Each number is 128 + 32 x the weight over its row's rms, rounded and kept within 0 to 255. Layers, rows and columns count from 0. Numbers have three digits each. The size before them is the row's rms in percent of the matrix's.

# layer 6 attention value, 160x160, rms 0.0672, rows 104-158, columns 80-159
099:104111126164131127084137135114085090089113079138121125127151115090125114172151085181134111053149077103104159136134095131131139173091158157130112118161097123091112181111131177148103160032154156117078130106119113141140070117151164122148181104
092:179099164081137109084149151145087198053125183141152094115104158121114155128126146162201116098144165125129099113073117113099145148156116120129127129130131096068130200148129124157142117113155123126050067093112106135106191149098088152150132131
095:108098082103111166091101102056197138123106156109109214104123126137184126132150070129141089086088167177133185200104136129157176184169177108112048074144185150106122109120128110115165057125102136122115139062178095133101120126125106098123195148
093:142175123088077092180136139095087174143193153120102125176098124150073131116111116126131201200117151132097124134086182127131131184100161072109097181154141119112104089164081111168149059174156154092114108102135132134107124136154098097123134065
099:097146081053124125115130101122098080137128152128118155164162131155174115165108137123153137118124122201118160110125100156099110168109123156149159109196140109146127058172113162122180144180117130134100052138089097098125181127138128189141203110
097:120114109078091104164126119078094092090137132139112142140161122146104098092140148150158088105133118141178135099133150122132128108103055144113153180155131125207109116194111168133065131131106121095046159185183129106166173104123088130160169092
095:139153126125105105127163113155181097139126126164134113104122157121080113153153162147143159126193129106114080071156149124125087205077134164103131175207127090199107180117102174084107103154077157112182106148147113107143149117081047075125165174
089:116098161092147115124096140135130137117134085098166156113092136073117097196130101158120102115107094131122120114099150105180163113155076121112152158104110178187144168109160089152162088105157127143125125092138136101092047147096125105107142119
090:113076168091149129082136168118159111148109124144102149143071097116126100125184123122128130153145145124156184144029127101055122166145198149084107146112141173145180126074081111142131154175123121120103174153144119169183070129101124077127176115
091:110141126096141124106085105082147133119168177134098117120146096129104169130208104106130155119101107166136136104066151104138165143140216113204086117077104120172106112152150137152141138107110172163127134192131099058118131094135088155109123134
090:138156162132124148182170122044218103090137121168151106109146104126100092085131118147160139134115120078163105149079077140132168164136142112147119098075104118121144112144101178126087138104121126108150106114093062185203188146048121124149118077
091:121108155111140132151131089197099067105147121073169100143086094152130155074088114092129108102126119156177184092102054165103138153097167119104184109134073156129164156117090082132111113137060118167080118116152090143123094191151072147128133146
092:129185161127164090128128083120136157122165145094137161126126129103101147102149137158163084158090097094199157144105117106144142132141125173105138103134140129121148064138189074093149114120109172123163163133132124187064125220147115159155150132
097:164100131150096089125149089109078096207123107120161072097103133135156178115117163157169156142129112140128108172110118176120146136104105134139145160131191153136118166132109140191154104092074133145105124086137119150079111092165119166153144087
088:128153174153119111115075137135156137078142109151125109123145176065125104179077134107164152148105162131167120175056120159125089099065132083198087174121125174129117110166159133130102157046213124118129159130068203080094120087148127136109161072
097:189081057083140097105141157112147125137209123160148130163128080067085116129167185108110160155155112127083098161167120129148125160149149131146134077109113177075149133156114176183194097164149181150135121064086154125139121069104169146084127149
096:102111137111122125089163120188144140112044060115071142131156113128169126113114151118166120101088127125098119142139083102113114102139123161149126142125083108171047096179122157151230106142090144115164097150143159109124083107119146168158153126
090:129101183130137099141115162154164184089109133070106060148174157106139105098146082136139122175115089169105134143104113127077055150118147125131123070131093101117184165152151065116067120117094139093136117152126094143135132157103171146144133113
094:117185142084101145120163163145156134107092141122157215142153140110116060147138118127123060112115140077131144131138073136142077129085087170193147137089087068151175156149136116141156111124132094210134108109190075130177078077129125128117077067
090:154168072095062123115089096146102152110122110091120083129123152102097123097128144134040157102111057074179113132132084178092151144201133143146077082094101126105150109106083131155163110188207126123128113143096130100169119144136123136160109126
090:122139108153134084133162129140082162107098130108140156096127144092096090115106126118070138100124123115151133143182144149160092101179178138119068119189068173161188147122142135150116119115155092081178102099138146154155120090090055167123133110
087:105143100145121122106130099128090125107164198116129177110116187118138144164119096145141104142112149101054068161127127130136150159099115119163122123143147106142133114150109141194153104178119169144113109124053155164138200112121139116116189098
098:157138181145161150137151130117163115114149134184063098118115095095094107185155191146072141100141131134118149067128053149102123143124179108109089146140104145106133110115086146170114083113114134102126126159150113163121105070149054150161190148
090:148149153116114156139076127115111083106105079150145141192149165075103143076054082096153153151149162125166072118123122073174168166166110210093163106130105130151087154100130106163087096133116116171152109178142185128138097105172119124129122077
104:151190090145185137186129148143150088137128103140127147086124115155125138098044059085075077158143126134099130157133044145140100154137100103211101102128114114129086108136141153098146052124164125144079106097089075110163125084103162156121164157
091:167151161116111139110098104125181160107067154129083160151145125049108140145146147115102152132148113168149061133088163148042126128129089147144180125091119176094092113106095127164118189113126096146102143162161196144058204138150183082115135142
092:174145168086122144141117130138088163104086122136098140063091206095105164088116128115181113101121124117125101145118169120100176140066136168147150147068094136143096143131126086101105149146089095081145160114175132087159161106134155170143146150
095:163219123093098130112105154136121153095071180124159107136165139185107134108171172104113098134174200060119145104119143154172091095123096058167155084087112136115111114162118143183080108092141096130149097129106111209164064125142146085170130115
098:156177083109057175097162111150111133151150104106121120140136154088107124173124086146120122128116134107097099076070129082139155149122133118124125102122117141149096085131088161149138144103140152078141183115150178218171141076188146116109157205
100:174096109206176149130148101147074108145117174172062124128170109140154154088119172135082112144117117173074137146176069181065109151094156149110047097149091128111147105091102113139123051187142179148086125151139124150130187161120114127172128115
097:131096140134209115116142124191122119163109136130091062076060123161146161098161130150140119118106108167133116136108080075106123076096172126102086077122123139110137088128125151177176137062171212111150153050113161122138097144137164170079153169
098:056148133168080121143178142147083117120144184096063142195105137090108127119169172109132083122098120135164173108108104136118124113084185118160116115118091148142157158053096170131127128159132220194122113149125132159141125150164144115128164055
101:145121169083148083094106158191137122108155179083130129095073163095076129108171177118164145120191104076140144131119107100085091129125133161105162139158132141105132125161160133114092145199191139125115129145119174128086202131156105085125176169
094:124113186139119126133152122143086100151097139142137161111118155117143082164151182157098119088145088094073102185142121139108147143132129124072144098149154111163136128063124116169089131156062096100081177151142180078157092157090168096103175103
095:158176106148106093140147141082147135148106126134074096125126064164117132115123095157127171172145131175173074112129126124127110170179113168137202123127154108132124078129109135084132153164173091131115162122140126156157115127092064156046102124
090:164145146163173037135138135146152145134135064068089098139101112132177162085130159107136180200134066176140139131096115155160083183143160101160120141103144104151130133162120132104145088104149137077153124158113115114168143097060133133180082180
100:044103149135105112078144099124137191143138099193107169091095124163138083088076125142118056109154106126111104100165115105170154079103166086173101121185131177138178106118211158134108117161168102151129123158125115165129168069153137133114125140
092:047093170140145114150081114162118131121115155088051107074097112167178111176129166086152121127117159149130112179080123139189103181196123084141164141148087111084092115157122098136140139099110162086118069105142131182106161095189154167140116148
103:141102206130161119153188150145073093110156159152160117087142125147164135186165072076114116080126096095185116137113166116107162150094120073100150112101149162104144090163142119157188176109144154126123179150178156117108185118125094129117090188
095:116144140095133131141084194132145165079168132052124138105122130151184092073163122171173101086131105135096166090117144094123141152081157105190118149139086158116133112106100154150103106106095163184098139123091103182103119147141091107091163170
095:111095083118148150081055092139133161130178109067108104139158127093153173146129149131106174150103107124118170128108197164184148105120139095126151138100141147135041144118133067169088189107138112106136110140099126104115133129108133087139093063
098:110157113138178175145074164098191099108102132052057083077093133077151144115203103122112168129105116131137133156125216110138127088159177159176149147153156126134112103117125153189113146141166121115133113186129123131131158120102126135131124156
089:128097113162106112114137095169166147158131090113148120106131110111127058147151147120112114119112061101148099105152163189153149148172133101075075157193128149128184155108173167214120126153132099111130137163097183133052129161098115082139151102
098:129179082131154143129146112142132130151127106126167121128210091145130131051158128150139117106108093143057174157091165095137094128091131204117172075097134163144164125074141114132104105097081064150131166093108100111113148158131168049177073168
094:097149113143112167131111186190122112089121139126143133171093174070130198134157161115097125090183124122116124094135128153108196042137145091134181155141141085135083139090140103103090162152144161091124076117152151119140143140141144169108151129
094:085109097116107108127091137136082143148146175092173122206133114138075148092154111059143091127160079125084114118120117114104182155107140096217108126110173097138159136135134144177198109140110113091137158161142037163076145098123144125177120092
099:164090153089136126126122141118150129158141150100141200112140124134096080101074132130137125136102137117171115076117177181163131115151149157103086089143137100075133181143172128160129094098106080155133129062125140108127119101166181088135093097
100:108142125101093154102099112070141111160124092126111038208173141114133097173162121134154137081153179164154089117137160187097110082076131151098154156101158103133098104027079110137098142131154074072137123143091133140194123084148208095116172108
098:170146103174117126110162156174104123199166152142132133131185085154148149148091124070119110111139145117162045149135127131138086104139098073126129123184129107097110081059138105157109079106132109146101142089193161068109163119176133168137070162
101:117161127105088096136132154135136173134081069139081138090099144033153111104113126114089065113111202152173133164122155113087143141111175120150129179109090181126144119092157147154108096116160114097131120096144092096158178161111151125117167137
101:158102131146167196142093158117090120120140140107102159135125161143104142133188151134171104148144114075130188102100146118112144145153136127192180203095122118152193097104048147077112107157167116149169145104117103135086164130125098053101162159
100:100103130138161129081106110179114091140104085095189136134148111156079105165111088138148091144126128183147183146112149177095149058107106122084180096118127143098134160152123093097073130174120145146104147054188124113091126111136204110162028166
092:115156130105153132159095094057153081141151074109136129152100104105089173155092156136112091158104096156104150199132101106134123120151138078175078140099123080147149092221105107095137118139090123132126114145157084161136109182131167102023113089
094:090122161122174123069077085086103134192150116096057103132167120165143152180150134121134180122118123173112113114114099136077140142164138106116166105101078120120181122115075075150082148095129141150086111194096061143062089154132123135122140151
102:143112111115077160116127123080112163127164143188123195072111143129097135172098128109187149153146170131126066110132070197079124131117171179104196134118128144172077135148136137102101122113128157101116116084107115106145164165142105082089107062
# layer 6 attention output (transposed), 160x160, rms 0.053, rows 104-157, columns 80-159
104:181120121134150176137130134126180140166069130098111148108162120093114113135099117092143097135116110143186055079159099113126126066127114102114211120122144144117178121112126105122076083137132167104124165151107142100112052104082133179105118166
103:151108106136158148094135149095164052169106086130025159136092169131129096167086115092172140173122132163120196131153099105138140128085111117100170138117114114100144113144104123118176077133093113085144125089178106167155088175097133148093152121
099:101140120120084077142175158106112148125139097139102080110131093183079122088120127147126135147093141128143112049130096087096086076119099177107229137124098170113189167154109175144132132154155178112131122182156097103105177124168165141072117081
097:132147175112154086157161084147062045119118129086094098071154133105211169158138131172166114174158174131116112159130061139143156105150122104057138092057207178139114157122172133101139160141098168140122163136143120141113128120155118110168102148
102:145127181205161158123175126163104173156153146088152125109105131120067141091151118152087125128182155098140129127041148155140139125147108168109101160087130133103129129172077082146121077067094166192173155095117100107115132140146127101166065104
098:102176129131102158099180089162151145131127154110141116123084113171135150138169126083152094070129183119101114109145163133147158131094210095114140074164192170068131129098128060117180131132108181132148114070151184176131103079160169109076077153
104:133105144159193138145084089113123120092107206081120140112136148136120171087085110107153104135089178091090181132105132116103143121106118111118094125073212154111144100140176135142136113075164113166100186149071148142133140173171143180165147145
102:130099143139152104152146101139167072126123103120059135160170154096084139126138147136093147134085132140165159187131076118085139113109136125140144121165140062080151148103154104161096142123123079091119111129123056134150196125134111169132111155
101:146153127118093146153071131132123138130217140139148091119138135179084199112119132142126102144142172119031096120202086138158148108062094135211137055122085103124087086160176150106098110087099110100120196104114117158081151140114142144182103195
097:143111168145148121080173173086160160172073153133120097148155132123127121136133110146183115139205123109045138139171107170133109105140082111108174081095092176060101103095107126124132091112153109139131135148113157141102135184147127121117138118
098:131120084162153135073062131167113113128106156091094142163129109105174162096095178125171043123119105140119128104173120094125128086110120178099112175175136123087094163137148065179122143148111136092139119162147187152078128100199125092100181147
098:096080110165149160161124161117146174118171115154108132155153128110139145168161098157139079130109112129114113135148100087138137113094063133126084151132138150141116133202074128130081105140177169197185103152129114202168175077088141107134110158
091:098091132083068136113122119118156106191079115147158164121151140180113155170102128127078136149091148175082102067113176160139067175084162146195112143079171120108121171127104091094114137169123127125069121143132154178133134110100122120108170102
101:182151124082158142149156101152062138106039129111122130170171199084170115195132087100182108119063161089107121130091100099123134116142087102168104099123192126087126058115088134100150100135145146150096106093080114188162170156107131096143131141
098:162121136083151151128155118132122179142058083121164137095063169142152133132148126126087103125161115136096142096154135108121142091158163164118098129065091074118155129092151131038091165182093183131160092112187106132130117161161158100140130140
103:101131124167119098172120138176075096168107082116161152148153224132186134095157065113177151104116107119146151060124112170093134166178083164131121193202109136128066122123152123096092069114131161154130144150134147117097198117107126128187117071
104:124144154148131130094107118117118084179165078145154165103150080151131160188094096162119135143081128107159152105108135116117150075150117106170149099112082108117111085129106121063115239055135106178175100115143128120093080114108155122082109166
105:127129123163117089119078093162142095188121138121118155114036098150143104181132152106169143134144132133098151132182133163184107130157145134156170201091094138081136128127128151136149170153152163153163130091112147187144124116158095137118149125
098:158093116131152119101098197145094102116172145098065111114134132178084167152132118116118177077078068122140123133092193144090173115126163087101138111141188115122126170137113135147147180136131069111111107060106140142114132133100133085150098208
100:095088164101138147120163165144134147226075160115116133146122110147136091168142073142178132199171089144126155171120120073108073124077138103166174112163095104123103127084158078185127161086102127163143120138130099125135140122106116102159152169
100:151171140110113064165129132126177102124152155131109164157052165182124117113168069179150074165114083167129098078176115088115093135063110076154120170138140103138091095122101122201144149134116107150066132123127106093064131120108117080139102128
095:083148145131097130118100144141119076181128099162130116148176097153131197096181110119127135107131121161151158115098149140163109125134185106091093115114108153087139100079140068099183146125154178129144156157193071132130121108155074179130115124
104:104128102184130150121155143105162105127093117074140097170100175115156214074093113111194133169106106148142071142215135135106115086074136180169127108127143130135135143157107171093143143169100104171101163053133164130152151172145142133150117110
090:145034149086118140085134128162173130137118144090104093025086106118162124132147130180108095060181114190141188130132084159121176042145163128162090096162126109096203119113129096095109125078169123150125115138127086147128143162098125125175125157
097:091101116143124193137157147139123076101181154133064150130178198114110122130121178164120164115086129116112107158125148060172135104143140176067127137140105119163128105075087132129085162075118189132176143093170149128066126176140123160107059091
083:138131051114182102092153134096147113102153129138144102139075141146125147142166142106168061170061099103091196148120133140187138154128129098115132190147180126144132150161077133137133093128176126121173160114128120066164104081087131125079104169
089:156113151197092153081072169127107112069104116197156165152192093155129158088159173135127108117107146186064121080107147113104142095156151139126157111173094143126171148172113128190147060129171169126133170144121071092175145142097148150085073063
088:143095072128158205178143169111111073108127061168138120124093182101089086148146087155133123038118118187101159153116135096098094159146135144119092140058143100109132159124097109149172108144094163103124165125097156099121137141145136098145143140
098:163140165112129125147122158122154154148117133155134078145103127193075119080116126144127158108104100188140154138196090152057117104108159121174112153138160114107181109126043108120136081167140137134103137145162155073157147133083151064134164102
092:096134156080121132119144153099150160138158155137169133106097094121105101163087125215079162111118111120146139091100148100115156111120143158148171074089215182173144122125130137131140166109114089089170060138152104098097108102145103128073101074
090:078114125131100122144103131088145118087163170104145165140161111082119153122103128141149072162055121162100185130140150161114140101093096113103134208160165214126141078110121151085059129186145108121116117198141164141101158088125044108167114134
092:122150070127147103104082171160167139132119134154178153132113130124144151146091182154149111078138139114163109098165158095140220064126051130143094090149167087091086165143104098099122083145097057117130117134137148133073131135082149156136154105
095:150095159136145113182091070128092127138133117117153091107153108089158124130119070215091102148099091170125101093079131106125098159152085144152206177138140118147099133101104193171118125136101119121134163132096141057123109088083174135166072094
082:141156103092151095094039140157134098111112106109136094105121109134075159096136077093145166175129119172162147114173128138115088110113151155140095148122137107140136171200152135104196173104110156143155098157158097122114188108158121195180091160
084:149154077115127091083131035143137132158186131080143165141152147096154139175079132139151157116112133140118145142121110144172094129155102140124087189096143114094089072168114125089075103090110163174141127119087149115161198132103176140147128145
090:100159083099096156123153166151176115134167174175127089123163152099109099068120069142074121075166121127115145159171137087099153114091042108160090111114073131142131138106203111168148166134104148157065097113102077102160106069122114163119178150
090:148130113118165067146149130127113136131077195074121207147183129128129119149064143113138177089099083082144145130171143122105122134130115138090142125134133118224138161103104174103137139100137092099106108143137111087142117114170156093151123143
094:156137131154117135075145148095170146106097187159141156145163149115150148134125092175105149154120102134142129125190119119143125115066159173113094092120139152160178073081127080140093097166161138173079124170160104033123134083098141107082141111
098:135136080101117182136134092174118180090125211089105119088152109125075135146113109157112118179167167165105192133120097173129138144134126144134147158133138134158143078122093201126119120111119123125138132111102188137139086139093115132127125113
087:070069124096113100093140098135112080091080147143121110158111105087112157191115137135178112168164137086182159146135078162096183066136080148139100105074126108109133135178143126115115082115142060136165119134119132160087152125119143152197098098
098:114139092136182116187189114155135089105105126172097121122156108141091084140121105066163151141154146122151117141083102142126134102069084217103126122175131077066152152067098162102121091162131160113129169117143103179176109141166170115113169118
099:147094169136124098137160124137142124158093106170137169092140105110142129169083162121146107108068173164144106125129116126084133127101084120139165150091089158176097185106098092144157181117114118181118112064127126095147114098105180122075166111
079:084199170106085150133141158121072123146103123133056146149087173147179185091065125123156161150070217157099121119126154165130106142045104136093181102132157093134161141183078097086188154082134124116133137150142077104185136147141107080164124124
089:128102099074101105121099174093094115117074120104160077120147111163102118167128137118153149163120139160148144094154107131111080164173091126143116129158116132080125123179111156107122061159146189076188157092168056172150091115162171154135145095
088:125139120113137121104123070110198133113149115148105145112129127160111103144157122134149118142090103085157124103140135122148113141070082162170114144112186158078121171166095167149152100076139104148110166132164122097109182124134093127119120126
081:125082139139174185147147168136157142122115078131075116126134152138115076149081128148092152211118136111195165169095106145154153135095121130128171132077043149096114041129105157077159078157150128180095138123096175148085117153096144085102123145
096:162080110162160108112132075133176111159145127131151132119117123102087146142126138124123149113161189118141107166138126031137107148133131102115089125168177109127137133137086125102162151079129152129087115161082068099176116177095171174149142150
094:141168171156209075156147100112180128080099106161121152132149157172093166083088136093133141093118090128099084162171137168150126138193142147136133101133180150140092121161145098145150132135189123168124135091146104116124133142152061127167107132
089:114115207102163138130148099084156136123102170126134149129126122129093162130128125223117075110136096075131220160138089113140209138129188098132097088079187107130126149115123135103185095071124185169158113096156140157164086088125089148106131112
096:094121161120136178106065161126126126130116145157147147185139117177122082159105157137131110165146114093036072144147105092131095112166080081148128087160100165205127151172113138072143177102167116169175146100117100117116128129157144100137122118
092:125143093137179140144105130121141107133155166121129066100158099162161103146104154148166126111088176175145115104136137102100142104121131153112162062094153156105070183151095151168083186109099171179161129125117161122132172144129114023129083049
095:159136156125151152129160148054101137141161141098180092153194154077108151134186128110179120154132151125169095125098124078114099188098171109151105122158168116143147122141089128099154129123121129149117146139128118170171111124065156064094080123
093:132063114181123180099087121146147144140153121147071129138150122127156099160143135114167174099157127124173097143145183137092141117138134071083184176114131106105148137126155141058126174124152138177162153119128198077119146119097092158177168164
089:160164123112143148168126116110168096073145134113151132141150126091143105069118120186098131140194147094146161093071184158118151141117107184121138156076112164203148105127135121117093138109130152172139093095107106120195152114156117098138117057
# layer 6 attention query, 160x160, rms 0.079, rows 128-159, columns 80-159
086:086115160153109105134167158122180144207059130130131159118106128146121128086084116135122121173168123096147113111181077178113090044099130141148139159177134133149143135132135116088114132093116109084117103125123166154097100149134120081136180131
095:165084123018119031125147125173102088127181146085109119142119153090143113151136128142158181094145191084144087105145177134100110132125133129115097133086147126172132054140158150095162113068115149166143078170121061141133103143114105054158079137
086:111144110154179098163167137114134182085114101186124083135136115139131127136140170090145072085162188150129119066054139108168107100133124144125120092120142168085152131138131168158153193179178155119153131115127106217097179190123124134086152155
091:113095110163106117111129137125122102122124132087099071120102182062093175126151166135113108056119128162121093126169113152136164132124138198138165108121098165130069152111109120099104161132183109156097017109125149106111157123150083137129128163
084:123169100080097115121083161141139137091144136144155139099086172099116201138124123144133090151049145087122152155146113134168137114113127129106128157139136184168083069070141095140107114093140055149191151129175128153151172167138110161177044102
093:161135148099120122164085100116110113125131123124161123148101138123121110092116143143100118089159166212140086143062155155199172111150132171161223102161125167097136162183191073109140093168117158100129116112135121099132102124140104139121174162
093:139138150181104147056087088107109134125110126153114181115148058195120115111110100129137116113188096083093124150141171160120138079137119095138150184098139129135164119172120145181111121135140160108117094136110125095139152130183050124152127090
094:099125091165060081069155121039145123138134115101118107154099150155129114108143152118136142114165135124148145154118100110160097136100143170164051120116138149114128193123167068147120121154160121106106064160115128102119073119198084125128150183
086:098091142096072068137134108149172144120103141099129086169115149114164101198115182138115131122129093145115092129120132152182136125187129098133112123139145097154183148184148140151174171140087146077070078173160083059168120099122180163096109099
091:140080153154145147088132108096131090079138136067094094148137117102057124172090136169139112136089070147097105201129142145138176100150140151158205127095079081096132128092165133069101144181116103147089162111157177094101120117133148226103136092
089:148162116162123070171141082116127120160113184110059163114105146104194163111146135144121155111078095120151133125153065133188175107105151163162169103137000131132103142100157125121076108101107161180128135116131191089129140121125144096064158130
083:110186135137134176084113120127186141051151121099087060117119107115133093196187122127178135152153185147145105129108100247091141101084159134126160081086118078120130175132143117123105103133071151155133097135148129141177092134155075108175131088
079:072100144105099135171168095162150162147104111168094143159090107097152142175108150080159186134144125090158124090145086168092125127132158084122085174149139071170129165144115130112156180106099098080092096179099094124179137098088139116161170070
093:122116152088131145182076148137080124167132144114111182148168153106157076144168119106103163158165178140150145091120140139124107129103106144199134140135069101167149167100124086041149080101090162167066152140116186104103139125109169094110181121
106:153127093176154161145183085086095135113162155147060118090147081166115104135113138097097205142144076132155162146119102146119120094133124107153100115081110105085132108151101179186125165115105119167147113174119165127102115174143121044164116122
085:102123183168144208133108094117078118155158114144182120102144120186155094084167166140115084149115166164085083102141180137065151137146147065083099188153121110124157152151102117120092134086063148193176090141155051118132114147119156109097129081
096:093121133111123125116103176104129129161162121074098148135132121053108091179100109168116212096161127117140150134142074162174147158195080093147137146105170154143117114127108161119102138108145102111120094180156177090094110151136114128149074129
086:087108114138110134121162162113128192102101086124056148102144148080092132106098153140131128190131109192122134114115058164115108099122094158121176101144100130032112183157094153168152143171114125116150141141197183025088121157148113130103124098
080:125112164085087110116096130142128156107140144126186106088139110189142169120136121158100118095092097129045160138149135098141158138105140184174139143157111152131152191154124159147110127135060105093117116135161099083057121044122125105154104120
087:086109133166104121128102126124122133123082108172125119112137166103143130129118120135156113083097158189154123152103129151119160150103140108152108144156106092097125191164087113151181102165145168089088086129110081133206127125208125106110157115
085:091095112070114101162127099157058119153139125168107091119126122126139085133091117173150116167126157115114160140084124122112163079033128147094142110126128079117147137111109179115182136107108156138142159151140117143158106186142191150109076092
099:107183066150086111088097077160129148115095159100098149140118155127143122159194118183090215099164159103167168151114191121175104162164090100165152103089167109097118132140177071138140193121101125152138135110101126088068167082128144140113170144
100:189130122125153091126065119134113091162163133136104096130090170138115164119184090129131094116083178128127118161151187113141123123131129109119141124157165123225085157147139052111101100100116151182153155076106078185185161148110161194105114155
088:124151190124125111156130140113080193164119161169119107100121069123189058125090200089152126174161137127179090128161110161146178083179172076098207075152134093167121150128134121112088095149098155111123153140096067158161067109127134123144142115
084:145143094106086135092103083136031119133139096137131135119084179125148129171218097182142142108122122107123118113149124117128099148133088072148151066081154138127084103179186158174096169106172163150193120117091124133125151112147099089054134133
093:170155126056136130146126072125075109143128084122139221133150130154162162149125190178123156121097116085101100140117212123150138095145107127111110119143120208138124138148112161105065088118139131110172136108146102174119153100149128123095117129
097:122087164142156150104150174149125136147135099165107107102154038156103094093103122091137085165141069116121116129105148148083137080093123149125080099116105086088118136121114169153101093148123182077124133184136132104172061120075130080166100155
092:075121168130138087150131063140128067191117211143135029092161134093170137109147190067143151122086151147128141092178100136086162135166082160157132133121067094128119168170109197175142177116131155176072089089108098147154120105125174129114121079
080:145164132179080137164112145092154127154111097103126144156141101122130105170154149200140123077169141166124101113164145133109097185137174111145149107109118083154152129116133078044134110126127135128081101169163155071094116104167143127102158133
092:165140142220138107127107109123151108135123120087099145100128078091141104123099047101113118106166105111140116107122050100098145157124180158133155141133099129114111117086111130140094097143128172205128128117072169096120117145105073135161189195
087:164088083138160146164133138115127158096109142078138117090090149093077074170159145117108106118146156154123112161097127115107161115186082134160169114085136106075103125115168091161102172182080095160116116187141140109116146121084086122153176141
091:156134108141155188107132126105115122184167102079132137126188113130098123099132118117071104175110102056116146156117135106089124098128105111124083116103099163116161138128096098094134182085130122161130175132108146129126073193061123158094081125
# layer 6 attention key, 160x160, rms 0.0791, rows 128-159, columns 80-159
092:149118055130125147119136145133138119108124179095111161124118154110122111096075077159133088129180143130171150161134102143130100075160137141089112131115103105105094141100128064138185152098147167128093138139163131070133107119136175167153155118
096:138114138144151064123166123121124073162099081090132117078125163096125125111133132111153140128107063115171144130103058132125134106121158106197132139093147098164167161119114138115136087174150138206129127089105082153109126115165106172160163149
094:078136105171160146132149072115115103147134129125119117093199185144134206140093162148112170144064130113099118141092127150100145084142120166119105097157133140109192123117136182176114125122103110142128101160081124083074142179136153166051181176
084:103080148120121135060164184103079142111160137071185115137125065156130138156130119078201112152120062167181116125134126145154094101116134134096093084161161153127093110142089136113067124143149128202109127078214158144134134192130139143150085071
087:105095168087120092141143144125138177102182139192153115153069093131173190115103167087073140138078125113140158110139128117096078094095116138082097160124131152107163133156148149148093099107127103080113135135129130140071082093103053165153092178
096:113167047116165157142155079093111100096186151096154092120119106145138095101131109111141155151146125190108113174139142177153129132113145157165174147080189115122123093102144078124106108120121115128168092162113138167110104143149162115133148065
089:118176146179107078104111107173092100102126107156132140159122056196046121112116106173156138157147112125098128107143116185100158115159187136111104141115114147102086132141119125155110068041184146100149144083117086158156160078123143140102138089
089:112103073152098128140122104131112166178134106126158152132159133133143114102117101071073092176106169032117130180085088128151136114111146117157123143092101134146155115167115121138144112115093152153126096154103148107104129138139190119082168075
092:142144139100137145127183128108152099151068129140158116102114145091097166118165139093164097195132071093074156095104168066135089110158096123192157106119117128127142133118098198180118167140105114063119127154151171135161156103140137120098133068
094:100145177100139193131148154151167104129109099114122089134143103171131149144151096095164044140157111135144137124114158077094146125132099145156141112133116131141091096145168212076108138194153073094084085132127157151146113114113088073146126078
093:086126146102110135124149116117168170136124162169143158151085043137166163112098127110156142151113108077149152123161145086111144122168133083152143103120060126075127145163166141114077148149054141110133089082133178160128095169126117068116139096
090:107166095131100159149143126119131102077180106160135074138148074160132131135109161140117105180204172166103081169189108124101174157143129173113127106075186108133185144134112106052096081148098177133130101092140071121162187118200082147113119074
079:155177103136129141110103154147120129134098160157146147100054098112085119190161126117188144116187086086079100091117142073118127098128093118129160136151098167115095124112048125126140159138130131153097108107153129128190221102108124156120115138
088:095134139132118107127078138091131117121170128111083156169123166116127121154096090149147127139209127168177111174132172139121160156138104126157104131116117112114108143086097094103147155136093168157115129190088121165098114124155151143166102158
091:150120104184162154124146147140125125099094119148170128102117116122074112170043101137083154095128120095112191103108137129133172092110147179155148109111075176112115189205152182113111073153147121134118089089141138122177178122093162122129167144
083:156097150086110115156160148139095131110158107147188136160086095082105073121116164126139191187156136150058127083158111132137126202096117111137145074145153145161102188104109103104169105084112140085154117073102089099168087110151125083142137134
090:133142069132140133184107151119124093178158109110057096119155166112124126123109093151156079146094124150157159139103158118150092103136185158115176106144098102084168154161116155111123114132179170154147123114142165122091136108188133165148094116
087:105124103181110149106167150084141147100133120125187140117123101136132135163089091105174083204141068157107169101096187160097087139132075181150109072189071193078135144104143197124111124133124092103163103160153134104098131140106160116098095106
088:143064144103116106080175136130134136110117182208116100152124095100153165087096148102082142144074149144058171149163143163126110135082164144100110154112121102159138160156099156187152115077125136092150127133122105100138070078117125110112152119
092:133169103154104155112183111125090100124039172172180121156146092096115137112116170115120129138121123107095087117164157138146113143118080104119123135087145088131138082114179135127135074125108125093103096122089132168144195099135192086085138127
087:108169092132129122180130131150113127124096142154103085123148173117162192131127147117066124150162149112111135098125185196137130093110117113157150125113134154122165174096130213127159122135152131130140079184106114136075122094154117157116125141
095:107181122154165087123119102106059175169138098078100151109108127139091043197124069105192079186148172135114140143087153115133099176146127117132128150096142162119101133131124084165062173118134133161143098090096191148128129173149117085148144064
086:086083091081149102142127125131099113152190099154129101148100112158159113129202127089119128105119153144175106144154111125146151150118109016082093124126157104146152157129172105137129119088117118195138133152090102193110086078134098113208148176
088:104117104069114173186166075142102161134180127163135109145056070111191113109099132094096146138143124119149144091186111063179172144110146111151214166099109096098160157079151085104131144132138141154157139128165104151114111077104116125113156132
087:166165162117075060117175152191087153109118120106131127165109052115133050201115131165143153134143091102138105090127140158167165141132103107138205107115169155118153196116167160152081127081129156116199108078134112160154134167103127137107098042
083:117116118152130115109111154180144100169125106145072149136093162145166126083098164123159181106054163098063138139112113151121115088082177124135140173076100089146142137146105120150112102106122121104140152086115077029178054149185123131153180114
083:165084045162110172147108140147166121090103129107103102145095130145111133128176148140093119109126124115111057093200094118156156127148126140146098141111145135150112124115131104114166095166186134146185147131167103122204163121092162127149133081
091:090115148090162134108164144075108088139098143141163127120173110093153120154122154098197093121155145093111145110167127118146150133216118102195174106138094121117185145108119122146108170136118106176126098081164159163134153127154109107099187160
086:162114118160095126119152131131149127142136106133139077109141133156098160130132080137155091157110120131123138125133162094131099184069145115122115123150134081186141150189093159116119164105084161153060162131085182113081079132211119040128111086
094:120138186117143094118081103105110131113109127111124113150147125165112102130137152207147137128151136117193120119123084094128054182168170096124108107160156148103066114142148101124101149115120163150133124135127144169083122191131122102139085142
087:132143095074145143118139160110130145140146134094140058073077172093143135144113120059124107125129139142133121134178125112145081157129121186111168115076179131171111139122189136103105124133103143050150090166077107140123104143106119137134113138
081:129130149123101116116105156132106171173144049066127131211166149080129138158130128084101069102159137080146120094175146128130203078117076149094125115090079168153065172145167069126119159126172139116103176121111109095098134115089069135149114108